From a checkpoint of a small transformer trained on Wikipedia: 8 layers.
Each number is 128 + 24 x the weight over its row's rms, rounded and kept within 0 to 255. Layers, rows and columns count from 0. Numbers have three digits each. The size before them is the row's rms in percent of the matrix's.

# gate: layer 3 MLP gate, 1216x448, rms 0.0933, rows 270-389, columns 320-351
# up: layer 3 MLP up, 1216x448, rms 0.0993, rows 270-389, columns 320-351
# down: layer 3 MLP down (transposed), 1216x448, rms 0.0561, rows 270-389, columns 320-351
gate270 094:129157121128134169127109110119168141097136173125152132155124146090142097120141088136141118090129
up270 089:117149106107128154128112106150081105156108114136107142094180101116139121142143139119132092161081
down270 100:146135135099131131118140135144122150148163124110112126158137158132093133138090156156157174159169
gate271 103:152090093126110117105084151127100119134143129166117131117081119136142115093148096110153130157125
up271 104:143110121111167098136170114143111092157150131102118123116120158102139170094116130141134136131115
down271 105:097148099115116137165182137140147101116102146133127101137140175141112144138090128106162187104124
gate272 112:120103124136096166143160155142106114128143144137096112125131124129136103078139116160115080111117
up272 119:137145117115097121151111128148132139110116164103132150161142100142146093106141125153159143153177
down272 110:085135122136142142114122136140122122135185097140144141087119131166151130100104113123136103142116
gate273 112:136088123098131160139135088129129120109178124173152123109112145149207160160118092155139137160136
up273 108:123159141123153173185101152089094157061154144181133102123129116116113094058153116124115158139151
down273 102:137153071100110155129128107148124150108162124120149124120082133100122147111164121101104089127125
gate274 104:144135159121165126129124158138107124138129142104114097138130109115134121119113070137092112135080
up274 110:124101128136127087149147123109159111105166114143120111130136166135122113113097114118127129131149
down274 107:135106148145188092086125133139124121110122126119086077133170109163058170097128141142098160152148
gate275 120:125140100098132154127115137112108169154119129114123147151123124133105149124105104098127157125112
up275 104:108199163119102102147090090084146127139116111148136087135159094118125109125097154178149138144132
down275 108:098152122113113096125111066143157190120112140126132127116115127117106133099169111122096115138091
gate276 110:111149115168170144169142081156146115145156111145124158096123124143105143133138142115147124160154
up276 114:113159132106164127076121150097129116126101158100102114129168115097131149067102088140135145121148
down276 108:106127149100151089083147160117129126161162131098096141106120112110120109070134072163148137115130
gate277 096:101144098180162151092112158134112104116140157143168138113128116153148096134126102131096130152123
up277 101:110109119141121103171148170109117160142120126093153134117111124157151080154160138147160108194119
down277 100:196143110087163181090145083131135134075143110176154164101135162145106102123128098195152134090148
gate278 081:118130149140153130172108150177111106123085133123090148120074146120156176134176124127144091175126
up278 081:138113072155152102128095113112129148109110161131091167127127106121171136169137118126172154155164
down278 083:085128106174137159098155129105155137139147126087154136142181148159100110092111111123114144111164
gate279 110:143064144148129130137171126130151102095138153126143142120157125100108118147159116146137155131139
up279 109:160125138115117121150116151098114096136092122107098138101104158153121107125153128153096135124115
down279 111:151139133117101144128125173125092115143147121123148125101097122080132114148177162096153159122160
gate280 102:130096173134141106146141116135100125134118104119114107114125131123137168177153162110114068134136
up280 103:139113145133174131153151132110149130138130092154116123132158085145115118141097124147086127101114
down280 109:153155096107060136115170128127167105129141159145141093143163099094126150129127124110115104159118
gate281 108:155094135141158127081127091155148149142133151134130137120106098141138131139103154143114169132172
up281 103:114105171122124129122125142100145146167133119091113092094156130107156132161068162137073105122145
down281 106:093075143105140086144145100110134116148143141102153117132105143105107108133101118120109129086140
gate282 103:112124117108158113128130107135138112111155104141135127157113155102144101107126136161106154135130
up282 107:156135137082150169114154054116144143144151093145137116164118155093143145111156163134163125136108
down282 104:116123117132116158103121167128129140145147125102098143154116136128098140105130123165065114108125
gate283 115:151132137145099117104115123112140122150123114139137082089148120176149154123170112138136130114118
up283 122:111072116150172129123111144155114110165117140139120163145096103123127131136130109108149104132151
down283 106:146120108116116118126163115124133147081098149086124156145117115109131117139132139157162139124120
gate284 091:196093093176108125141125149162100163149067116126153141127095123123124116112113172141165102109128
up284 092:147165131140152154104160118107142099146130173147108091094129120121081140107106135134176104157168
down284 093:094142127088132151127100113136141135172149118134150158151164128130134105111140156116119111143162
gate285 106:121125117111119134196164112124113117110113158169116114105124144194126177123102152124127137120163
up285 105:109108119092150111112102133141185134158121094139158129127129154130142154088123067069137138118149
down285 106:087096157147134093148121119122132112172106106130135082113092139119087157140181132143189165107137
gate286 104:126163164133127118116133093146126163163125116103144168113132157103112153127081149118155112138163
up286 099:152136150095098154124127091135125123128100092105143104129138102135139126115147154118108138149110
down286 098:136103116141124165135132122121117134117113092136105111118108098120109096110106132088151146148176
gate287 098:149124162134153125136114098162137137128118151168111154119130132128146123124137123122134126113118
up287 094:136167167120145131095105156117139144106173131133114182155107083164135131139131114119117118146126
down287 096:115125170139138148117130138141128152149141112113143152137133119132147172120149127183084096130109
gate288 096:133136152119132143098144110110175129167122114183116112149134067132159127109137096122126139114112
up288 100:148101145094127108137160135131114129162121138092135119118097142150114110128113128116105147085139
down288 103:147118133167128138152159107142128132095123107102139118113142158177127133101148129155120102139128
gate289 100:144148129133151136131097119150156102153144122151166165173130148125114144077157099133159118117124
up289 099:131122139111138159156106133116130153150122160108082110139113144121102165129131111147158145130142
down289 100:102126139134119117150155141131095131097123146079141124156125146106138092150142110106131140141130
gate290 101:128147134098128111062117070158165123118149149150122144108111122105139120157114155120136136093107
up290 103:141116130112137126118091123130135089146102161112137167115132128134105112126203071108157148120154
down290 100:124183091141125154118123129157124105086173103108148148141115123138087139156111119178144088088171
gate291 091:119103174119136135080143127117140136124153155135138117148128134205107114093128088127078127136119
up291 094:112129139119126136113139129120143120118111120114086105135145133125134155150126134127095167143151
down291 092:112110157135173130113127120117157146137108110141133111125147146168182082113106155125161143123104
gate292 098:141138106153104142071110108185105136116119163150159121132142117148138107118129162154183119153135
up292 099:145142067128125132150099106160116157073091165135131138085130087100108087112118145134112151130130
down292 097:143109105124123128152117141197153103099109129137153150151156134160067104099137119144135110134146
gate293 099:107152156139106137101114137103082171120138120135139145119132127133122084154131120063160111123112
up293 101:114145118126158116110116140142143130138160125145127153182132119135136112109109151135175080145124
down293 098:134101132138115110139111101111147133134139124159105117138103094113180136150173083105113085124104
gate294 099:127118129091161102161098107125095188150104108131134120166102132116133138136127135144154123175111
up294 100:128149126155114167101110145115134120112130133110134159149157129102129150140161110125154108066124
down294 094:124145137114187093119136108150119117141119109150110110143106141128096122104114181112141111124128
gate295 102:149140114132149148117142146144096121148089100193130149128085113133139114096137128122111134151147
up295 105:140203106129155147137107140126120087119110086209148145135101112119058083134161145143161142107106
down295 101:130117113167138116142137138081148127150136107102149127139120155164146126114104114142111152109134
gate296 113:127111098151146115123136114089147106160160138117142122101126185111143130117066133115118149161133
up296 112:137142179137151123095132086135157160097107080140140137140090081127124105151099101142145122110145
down296 107:121180102158145137099118138102108141115083093154097098141186127113151073134100183089113118121191
gate297 095:116196160102121126120108133107102154141122085092121115147113152132112086166130152172147104145116
up297 097:089107117128184103109153154116175171121127127147100129125126091116154146115150140110151135112164
down297 090:094112195139094121103139121168135137104096128159126160106156116122149181134110125089112144110103
gate298 105:125138126144136120174076142133130136163155100165132129128138082155131126159142122150136134140134
up298 102:109124107120118095127119108120141112128154103143089116117125153117105124115114130105154136113168
down298 103:159149127135144109129152148133170163176111105141149119145095127121155141140118111142124173100146
gate299 105:140109148131165125105093117156177097130136099108164123119131102135138130111112083154109147136124
up299 111:127133126141113119110118117122151088126117150186117099115108110142142079119121146141094114114134
down299 112:137145102125128137105143107159169102137175110135134139170105097131145100097129112089137129144142
gate300 106:142140120143105123130131089154068129117154101148124103127123108138130136093149148127159165141104
up300 103:120145147116150107093123118142119136117103132113157147121134172151159086139139138137082104093095
down300 099:120101120160103123158148135109094155136138089160107097109129055123124090109144105156129138133129
gate301 094:136093098141160117144148146131113124096094108164144146120143135128157145080105131098168129166145
up301 091:113150095168167146135177158115122139088070099140134123141124163103134101138086119116141134115110
down301 093:164120108140125095115117123093099110104159155102110121117129114152113104106126127140132097120148
gate302 108:161163154098154103128151109104129132102063133128110116161117110159124123129105097174150138143095
up302 108:162127103115102137156137100084114169164128146162119086111132122109135142148074129122108090111178
down302 104:154177125106131127090077128114101152132117135091134107146199152146115161184099121104088131089110
gate303 089:132149117125125134112114099089107140121097105132076109122078107111098094135089143156148114116128
up303 090:148118136124160130143104146126117116118108104139120118158124141106140081135083126109141095129146
down303 090:128109153118098094128117116115148086149122126137070121114135132151106127091152128100089100110077
gate304 077:127153112108106144132140155099122144109136109117060054129074126183127152103124113171141106168106
up304 075:131116132179149154118145168118123127193176143116063081143106116118124178129134163124155127151125
down304 073:127120100193158169078144124147146118120102136121137156173137133138152070127133119071119146110125
gate305 099:154113080095126100124124145126104109097143120117114130133134120136111127109165130136169120160131
up305 101:108148109104171160133161108098142138128125138087091136126104160135115122118118104129142111153133
down305 098:135134193118148123156128138142142119174147115118117084127157112151087147126109107133132126138156
gate306 090:144110100129157082121097134177106143094130152106149131116122140175138103142125120162127095114106
up306 084:152137135121147094112101141146136131163106144061154141113101120134118130154119151158110116103181
down306 084:120112119131128112134154125150131148118150097125102152139127160086159115141128084143124119124115
gate307 097:138096105127131128137146179144086149133110136152104139123125126116169120090156145140100132144157
up307 091:151094148114156096134097121156114116111096140096130095121127109118149179159129114113094127105113
down307 098:143142120153129181117124112097146175132147119120088181143128131118119108150112100143119120105179
gate308 102:131191130138141096162150162187118139097135134097153161148158130129094173119101127112112103120088
up308 095:113139144127122182135082145087137104123148140135164086097128144143119131118141152130120099160134
down308 096:115133115107133120129151119128132119109101104134119145109118107122155124140151099121110108119164
gate309 096:131125132139112143136153170118146134152083134114106117152074108119136150106121109122154129123093
up309 098:130105123129143078137091109154134114114136160156129140151123132166146124146150086109129169128079
down309 102:116122111122147074153130137163159096112147147137117134138108133141148125110142138114107107150137
gate310 100:131138094121117109180137132111136147131149141171177163105122145144173106095125121135107119152096
up310 101:122157161170192112113113105110192068120135136135065088098160115108121134137071098094108170095152
down310 102:137168123115105115106104116128137058120121125108100139142139156179172113115133121162051123150134
gate311 101:151140141117142099109072126127085131074114163129145162161107141156103129164136127107124146157123
up311 095:120125126102163140146156114144160119135135138159131104076125156143169156126154067136139124129127
down311 096:146132156156092168116124162135123126150119093127100161131136146153111134128138140132092141139135
gate312 106:140114123106125134113118148135115127131124154124086113135128128132155137136190153139139151119102
up312 106:118083128160143131151133136109134155106081076140137130141151158117156147079104114161155118107130
down312 098:164107129123135137124170145160117139118102144174169126143146123153130164150114170156178155112147
gate313 108:135133123126136145098127160105133130094108086088125131145103089102086132133109095164113123138096
up313 106:155153146147149134180153111125078102135116155123147115127132155177108141166133153090103114126147
down313 103:098148156122154140187097124141136083137134122139164127143121165144170110157159113105166133139151
gate314 098:143100109143117178123155129110164085089175106160102104106161165112177136112099113127169086064087
up314 097:110138162123107126154157120107124147135163120086109147094091143098118122165173127152074137135109
down314 100:137136105107111117118148173124103148104149092077085156147138077131138142104128127145129138085104
gate315 085:096093121143138061152115152146157140102077127161131132173174099112089146123129083167151091080115
up315 083:099132114111175144155151128102138139144109121146174113077128125106107151151126134147110133131133
down315 089:130145126143137161159140085137145158091144084168113079133154133116077142113108132118127146110137
gate316 102:134192128117107161103119123134110107115099085168143106128119133180120109142138136113141156100076
up316 102:084107097117128085130137140137139163117142114120094146136141180162142121126109160135153136156097
down316 102:124156168137141098108102149132134111128103107150130071118128127132107126125122113114110130152136
gate317 102:152171158106124152139108106109130113134092157135130123121159102130120151111108129103125175122128
up317 100:132098107143115125127140185128119138132131160127143141116132138120132119138173129132166131087137
down317 103:157151136159110152126137150088114157121154085096090137085151112099092102138096150150109121120109
gate318 089:123133111148126123130117121110153099079087106121127143097095099154089159080138153153103089163140
up318 094:141145160095109176125125140115124142146122164131115146146145114137161125137160144119108126141159
down318 099:125124150126145100120136155169135162144109124116108142105121149111132129110091108094131184110139
gate319 103:108122127124149129093095129118119148136097143120123113111134135093118103146096114168119140123119
up319 098:111133143129138086143130139125155115147149178175135145140122134149146113092147172117106158164147
down319 101:122152152084139137130101124216114088153121134154150102131158155121161167119124103125136108126143
gate320 099:140128098148142132175106115134166082146108105169111132125125178113163131107141149096172116140116
up320 098:107131083099103152150134158078113130104154117109176149131175139139142110064102130141094092084166
down320 098:101130159178141106140112085123130159105140122112135167130108130123146120158109133139155087143077
gate321 102:117149115126120136117156114157087155122205143135112136104137142105157159158092155172125140134106
up321 097:141145137110122155155153101130110116144136151094115115128129100099142125132107101108191119126119
down321 100:147101136112134116119148152088119117125138101122109159128114095151163119114136111146142139125157
gate322 102:148112133083121111126087155121094093139138120136102098132132112151172147151145129167135133177152
up322 101:162157128095140124121140088118134166112124084142139106130123132141112096113116139104099133130099
down322 097:135134072138152155127141120123093165126133142112112169105098134166118106104132096163111104125155
gate323 113:144111124114134156119171128083157124163132148145150106128161121150179113138144136104122173125157
up323 108:108144114084159154129159139106150152119090140173148144123158108154146130132118121094115128137094
down323 108:099127150128099125093142123140130151121119151157102144133165118157131120159159082135128101113104
gate324 088:119100115150114119117103177139144120130097131092093135126112123125135167151126141136155156145151
up324 094:137094137146122103123157121149108125111147189111134126098118149159109123150097138159141097081110
down324 093:110140127151143186141135123136157163125132149134139092097154112177125117153109069125128107138131
gate325 104:140141119139140133140121121105161141157121155115111106127133130130116166191128150149101128150105
up325 103:116189118115100133149181134089168139121152119197130121161129162117153156099147128157094128107149
down325 102:096123148126129133120161174124127132084171124128161171176085143123134086100103142123109162156117
gate326 103:164146153093123089105133166156105121101156110149117155144128088128140126149138082137117103140144
up326 102:171170139154121147134163115064162107138122111153052128117170140151081153119126159150139134105124
down326 102:135081105140125167151133098095139147143104205118087111121133140151179144140163089117144111094093
gate327 105:157126133083154106137116113163156126111097131156140126131109111127096136144121111153110097105124
up327 105:117148136102148087175135148132140128095165129133125149113147140114114138150077139130123133132107
down327 108:138135072178142108112099142163130130113187092124123112120132091129131157166114130142129117121116
gate328 101:120108118104125148116137099103154118144107140112148145138159140145107121113130138141064158108104
up328 106:113100150160130159129140168110109087133106099094092147118119124114104171158147143143129105123111
down328 101:166145131103154131146119096126122121156167134148136137159088094122127100162095122128158151105128
gate329 096:158107143136116142140160115097147143159099092116116150122152121100163089134134081137160082119090
up329 094:128121140109117141110132115099115121130119177106094153110117100121146097137160110107127130084107
down329 097:101153122130114143110145115137130127111156109138138146125133117102118128150129130099132128102137
gate330 094:166117106119127108120098146180155147133107131115121144144124148169125129161113090099134123181124
up330 100:166128100140120132126126125130110148128109084133199125140122096111163102150133137188125142129130
down330 101:188093092125167134141087104103092095169103106127124185153135170167135146143116119144120150120131
gate331 096:160124127128160121126113113172130091141121132118133128129140082132131101139119156142127180161091
up331 095:125141106122121145130123095079117117127107117109100107141128113119133156109162092115128160084175
down331 094:123137141113130098135103114160109140165123108139135098110128092099094130145140138130154067132094
gate332 109:128124080094087139143133131142128123111179097110152104165157155139109119120167119115110146111128
up332 103:139142116128113113155146111112113149113131086137141136122151130121125120142140151137122186090120
down332 101:164128155108158149189084178118104092126142097100158106098144071110122151118161117154096152155124
gate333 095:095130166138170101155122143093178154156162144129125158118127110183131137116100071130113146140128
up333 096:113144106133115120122092127148152162166127155126115104108162108100159109175160122173147121129158
down333 098:112150149072103150139148111135105105125134110106115139105158134111146129145119106138110136094161
gate334 093:148148114125134183111120100142111135144092125117101132150129144129139120096094129069142141153135
up334 090:147106151119129107145156152112084120110148140126103083103130108107128107142157125140066074140096
down334 097:144109102121142077133128191150111123135153113095200095132131158135158109142135121119114106121129
gate335 106:078117096046129156110111111128126148130154156153153130159126132159076181107141152105154109129125
up335 103:171136156109143131122090152128101148107117088171149103115124157161150165112164135117056133151115
down335 106:130110104137099136095100121153098149143122153139159145088082110108143138079111125116102116117123
gate336 105:101181088092129129104129111155096159121114142086109162157046103169167121135147114157089126131076
up336 104:126138171161092151175113146116083116153143140139133115126093131070140142151110120171175113109137
down336 102:091161086133145148136116163140135152101168128103143131151148198137172157131148128124083125121163
gate337 100:130163070129050083147116138145098134114107110099114123095130132136129140108139096122138099122111
up337 106:170098147164125161136138139111130096130146155102158122161106139161118121106147117151132142122155
down337 107:116128093134120152153103130111133088168137144100109092118132140087088128133125134148146136153149
gate338 093:140102119161091126081127112128079156150145089116157090123132124066134114091141145128107171149144
up338 091:124129123150097132082100140080109171170169088105117092176121119108107127087128138137118101156119
down338 087:142144113175142125123138157131116078086123122158141168120092097121118112115161164140132146104117
gate339 106:164070150091127126126126105117169105137140124140152105164162144126127109133144158180172158135123
up339 105:131091109133161169131102093127149097145124127109141154112144150092118147112139133164153103099129
down339 103:140149172104121149096147102135109135164164121079165121133106129106138146098117144120110131131159
gate340 103:109142077133150117117088171152138131150124114132100092114140108095126107112130134118144143102126
up340 106:155123111155115148110126158087118147129124129156158148118124142124155149108134131155154123134102
down340 101:118142093120112123108133166120176153138152141130138143136127138125127143098169123129152088109103
gate341 100:136129154110101147092106108111140142127122107146103118151129148158128128164154136133117091157085
up341 092:134096123078116150121102091121126118131135094103160108148132116084115133137118077124105126114103
down341 096:123130122149190117129139133119128098158112157129127119140097080094104151112094174171104131087167
gate342 104:098110105119144094088104111107122120112152130165113137136148116158155108130143105140113106138141
up342 099:127146115107161129185138101132124147129153120137113157128111147116125118112133132139130162088116
down342 101:133112150111128120129102124158103106146088134132084119165158140154084144110099141154111139134137
gate343 102:136085090076118131122138127125127130087101133075127119123136129130155121160140109132153134164146
up343 106:132159155152131155153137137160137109163138159140163115158122114136133129122123146118128085106135
down343 103:140079128128140125097179098098137127094148119135106179114169155152114146142107151130107109131147
gate344 104:143161087130152117176139145115106158137139132129125100194152126157165133134101126102166139108123
up344 106:151124122140114142074136111156108173174140145127121146119138108108144127141111127147094152115142
down344 105:124119128140110111108125134116130166158142109172103116076116114111129119123127131108136118129135
gate345 106:133128115142091132160114103113106113115131069123130132124109133124091131149139092123123141145141
up345 109:148119123128108106127158104149139148144121157095112091158122143148123128137136130117157136152136
down345 112:086084132084170119073150121113166119097141142184082143090139117136141131112155101117136127093126
gate346 102:142123114117120158157130124121136121122156115132120081132127125117068156098151157147132113115110
up346 102:122098132135135156172173092124153105112088103151134123138143161141134120125122175141132098086142
down346 103:083129144100076065148102095115129150134107130147114175176175137114139111082120165141106135145112
gate347 093:168123137119102117113111153106163087126124116078101124126134109128128164091119139149144045139143
up347 097:102124148168109130115105128144154143123126182146129108119151138093136132154127124153105130108102
down347 098:115124123096140121121108151149122131082154126104132107130160148155143146122141132164121088119126
gate348 106:121086099139148106120113161104115123115077112139108124096122162129151090063165116112137127141161
up348 102:161123161101137138168118132129105107109143143117109088119101144101111132130116149114151136101186
down348 102:168168112089109129144110122104079082122137119126157117119123097103119136119119126049099133119190
gate349 101:134132152156090197122126115147147138132125098139112061151160112124155161055147167132103122112127
up349 104:169120139133048171138133108069149150151150123122119147129109114107099134124126154121131091113097
down349 101:085135124106176114132131174168116139121181121107122067083126148148179121123117137135153130142154
gate350 116:146107159119123127110130133150134153145140160123149129104124120140118103140115109142138116131158
up350 119:147136143116116162117131129140092145133101189120177104072114164122099131109093111141143128158144
down350 099:154151165120099121117113145141130091118138122120109114074128091149091137148115137117087115165127
gate351 100:136182155123086108159133141167143086106120143125110155147149129123157132146127143086148146119094
up351 105:129173143160079123166116158155185134139111169160137156137152102145139167111115084100144140121137
down351 108:112154148144079154117117117084137132145099139125142089141151156139093117100156137114131093123053
gate352 105:126158110089128115140120121126111168096139109128133135126110137069144134122104115146162115120091
up352 104:175114110089141073152142078094141105145111115160119112084084132123096108168147131099177132165128
down352 104:133117130143143122127111132110119084091124173103108093141137118105127139162102129138146097136139
gate353 086:083128138097123162078124127113102158086124123090148070129121151123129151147127151162142099111115
up353 089:087126089112169115135107142163124136097138140138161137136101132153129148133119116185172142130119
down353 087:123148127171117118114092175116169143166137123149187091141153144129114154172086109110143144130098
gate354 099:160160148142139153114105140143110158114126104128159123132164145133152171119160145113146111154114
up354 098:165148121140162146126096140088109165103074177109073126116141154155137147129121118137131057188139
down354 100:134127153099148148107153128137124143113091090125104173160105155142111148149135111132104138135092
gate355 106:147130138116134125123134087107095106137087137124161123112139159116175167139093143098150132125124
up355 105:129106091125155120137099121136145150132146135136149120118144154112145103148151134084141140167130
down355 107:126130128129135149083130107106147099172091169099094125114118133106118133122144137141149120145140
gate356 098:150152111137151116156150159140116121141137118139134112113101109175105161116170123138107107154085
up356 096:146131103129118155089159107151150152138123119151121137166178151091157127134106184153105144148177
down356 102:105114174178112145160127141121125175156110113144150092156123160142113138094083128125096175178118
gate357 106:135124175124108138151093088125153118154111107099138076108166126155109139108112111178149140135112
up357 105:111142136118090134080165134119150094133093153133143137171092140109144120076125157133148101125114
down357 107:099125160098156141130157142126181185084115139159131165085115134119131124110102172090149121109118
gate358 099:135117104145118101098141123107173142079125123123118148121148103114142100121089078109158139089120
up358 099:170114136132145168168138144159169130128100103101109117147151147127111119151093134122054147136142
down358 099:153157126126100127102150116140152141105122127112134150129166118168108161066127131160119121078128
gate359 092:144132125111111113134123144084139112119114118144150114064114168122163095154080146129087156076146
up359 091:149128115155060184151100153129156127087150131107088116120104092069133154136145131110106124141129
down359 091:126108151105086113146152130167121150141123134101157123129151115116170137129144176134128119108083
gate360 096:128141108147113105137134144160156130154126147091097122128103114113135093112158132141092132106122
up360 098:159109139062122153156163124103101102124116132141109129097141098158168132132133121098150146126144
down360 104:112097127129145118158146139122161082130120101110133117160123117105146116108130069142129109139117
gate361 106:122133119158121175137107117135072147107100127103097121107162113124100149146150141142090134132146
up361 109:121122131109158135101155146117159110142152147161120126146128121105146110118101096079139106126149
down361 109:117125133107114141091140115163124136131163123139139132143114153116118081123123109127158070098117
gate362 098:125149112154102157128120131136106158125106144119159131143154111140129168134157144104130128155157
up362 105:126165151136128185113150131110159128136128119166058111122102101106148105135129126130109135108146
down362 104:156163188088130164102163149120138129103156099102137131101118125139095108128114157097165122126142
gate363 143:165116163086131158134132137100138129117085124138159109090124130140119132136140147104142102135110
up363 205:115107169098112140151112158123157150124102108112169127115123132129116141143118134101147094135081
down363 110:127139115093128143116119117133089134114139134104157120113111123147121128101129120133115134088127
gate364 100:122147121152125122081149112156124181133149162130146143082100152183129130135083145116130097143102
up364 102:105140119165134170167116147134127063128118093124152117116125111087163123148125130132115158080092
down364 105:104133134131128142129141115157152116135122168122150136136140143097119139141117073146131137128114
gate365 105:141105159128098150102076081117114113134088117130109099162161077126148090100191166148100121100093
up365 102:084124150119139125142125129128110128106124166116120111119143081152109168159145167187153129143107
down365 102:127093156110142084120133147087156126146131135154116150136154086151136118083118112155218167117122
gate366 106:098147126153169142127127101143120108132182094107154153109090097141140174117151080159158132144114
up366 104:136125164130096097135143150162163134131125141146128121132137099129126109137121098116140125134117
down366 100:151108127119165141149115102128125128159083138170139131141113177109138162078155124109114137118146
gate367 095:115098106086120148142166123137110119138157140127165112159099088135180146125115141119125083134130
up367 095:156164135086113127140153087121134098124103136109087175138095115143127178129120170092109141147150
down367 096:147095056115122105125137141102109119116106078152154160116156118142115133134128119133141101130119
gate368 075:148115109080115115110112118122126143120092149124108146169122161108150073110066080132061167117087
up368 076:124125120125112117104130143136183099154146126191107133094123203139113057160129124106074142119105
down368 071:089106146159139187102121112141103138107127147137163169125165115174110130146146107117175114113143
gate369 097:158152110140115142058157156167141114134129150169137116118114165089162105123138121147101158088144
up369 094:097151124132144094104112135139145111114139110154128122134165080134185132173171186128099152148128
down369 100:134114123186217136096104102170164117140181134109124115103119083111162113112116170107133146118188
gate370 085:158150161078118090092106123089077179109099151129132115133166160136131085109084143079132124117147
up370 087:131099136146110148127144103167143124130109092105149135141127079138139142158118113141129105104107
down370 086:143136132127119098087140164107089146119151146142133103130138154096088123153118112120099135101152
gate371 102:138150127132131112100126088139132092109159088141131129117095094119137139169108111105118149135126
up371 105:091145125146126143075120147110160126081148130113163141098122139117167117138125109161149115131144
down371 109:097074131127125106181150106135107146150125099113121140137142154118100128141151125124088164112129
gate372 124:151123154120131134153126115109117133124131111136179099083087159151137145133129134087159125122110
up372 130:123130130163132111117148114141114126157156157097092159136137133116134127137165122146121129112138
down372 081:097136104124146104136122135117129109124132138096149112160147110105158105091124154133143131163130
gate373 112:111121097088107094116134072079111146132157129092124110127155116178071153112115094140122164131126
up373 113:119112122131127136127111121154154151158124106119093136103114128102176121132140125160163146115153
down373 113:120148156119137135148096126105145154105132134149114135139144090123105151163124127111118095147093
gate374 105:153170120148099123155124141121137160114138163171153085108130100107129146125115090127095120116118
up374 099:122119108134156149087106107113154121118154093126122089165131126131141134138127118112155155116150
down374 099:129129146161124145097162146165102106146090124083154119126119147135088146137159093174165112132128
gate375 104:137191166148117107125123165134125165096161109161161095122127163106129110108099148136068165157107
up375 108:132132123100108095161159125119084097135157116134132131117150158101134135127111157128085143113125
down375 106:103127145126131164127129114125177146135125104124118126108129114154134076180115174131079186131128
gate376 099:118118148123150092121128132108130139155149110116135111126113109121123129098148168125129055152107
up376 101:140129128093131125123095116097146136181115127114090108096099179150150108146100123117159094138082
down376 100:168076109093130124153159089134103129131113116109119111106107132172142130131122163150147103115118
gate377 097:129137094110141116138143104096164145112130129118115067093157090144123099105147124117115063142092
up377 096:091121107148117130105176135156116071111135086117162090118126109109146084109155191130162121129124
down377 095:122096121116113114169141096144124141132122130146127119120105118151125141115125090147138152132108
gate378 100:128156113143148121112136115085115138125159111122121099148084105116097124114119178135130199144114
up378 096:130128105103137134187141122091127125171187101131126153153131135143150186106082111124145130101068
down378 097:163135160118150139115139096101116124104130134130163149122128130154071143102065099102162122155130
gate379 096:107103085105127124095123080142115131154153133159138143105111136171122135160120126117155126122135
up379 102:122109104110134121113118055116124152098141160140115111109108158148166133120134122144152111114130
down379 092:118161149107119124126090112124132173139143131154134140135123134151109109117152156109114100113099
gate380 100:119130155099123100128129138114113132159110104149133106150120137158099155186153136127103123102154
up380 097:141106126115149122119130102121096143141140120138177099148111136161185070119121122113148132101139
down380 098:170116123149109114156130155115121105132106145126146142112138140077153121149141127156117156121140
gate381 095:110105139100095096188120127104107158183145100084128130126124138125130095131138153138131139147069
up381 097:122146103128098171102127136152143095114115181115087087135155135103143053135140159140123107101083
down381 099:126147103123165088144082137136139122143108102150096113185128140157143102137110143145142155173073
gate382 108:107135098111119120134118107130153134141145128164123155167096111144083152153102100120127123158140
up382 100:142167136156106144145131133151148067112160123157073075106141126130154119117108123105112118130077
down382 101:141116133152148120101109132131079127134119115135130132128135159129139092111106133151186166115095
gate383 102:110127117143150118135144129146069130144126092134075140143118135133120108154083111108125139168099
up383 102:089171072141130157112150148135124123129122092160108155100106178138089102113127081122094137145113
down383 102:126169122155089149148120130141107097173155181136128106169139110124130100130100148121140138142115
gate384 106:115097107112121103130103109135155102161150136121133143189136114134145172124107159135160162125128
up384 107:098161132158147159104151138163097089104127087130051129107146091174140175118178118143130128156137
down384 105:110164141174183164133113120181120137124118128166128136109160118107096127133100120111140113118155
gate385 087:155153140125137140132133131119103150137111154110160194095117127104130136088123133095102112128122
up385 087:123121160105148162146148118128131103164090116130167091174117101095133104122120129119097092130132
down385 093:134121190191147127111102138187134160131130108137114087114125134117146112137102171126115138144097
gate386 107:130088147126134127146177109089136167113141121102166124149148116137101115121151140156115125154143
up386 105:120124145124090181167118139153109109120177120117103138119078162153155112158082105113120078144110
down386 108:148177112113096137112122105185106135143128169181129146133138126114121117089189119093180117153154
gate387 102:087137139151149121125154150119121122125133165118134115133159124174101095139132140125153108152111
up387 097:095139137110158134126124153134160120119113106115126142164128145115146117131151181088093080068130
down387 100:131114107155152115132148106173092077171125118150134138097156139148125119136146117134128131118121
gate388 099:124116135162101139132153084142108099096136177150165161176177116173089127109140123105141141110168
up388 100:161129109097137153159148103130177132147142122149101120127123169105129138092084139130144142145090
down388 099:123139190131147118148127148103141096179197115133128121136100146168098096106181129123099099097133
gate389 102:124113123106100148105094140108124108102129122147092131112115128104147081170136128091144147144149
up389 099:107160120135126127131137089106101132121127113183139129089120107157146129128157102140157124131139
down389 101:123147136125119144121180123139141152150116108133149131141129115142176122130135122127136075115139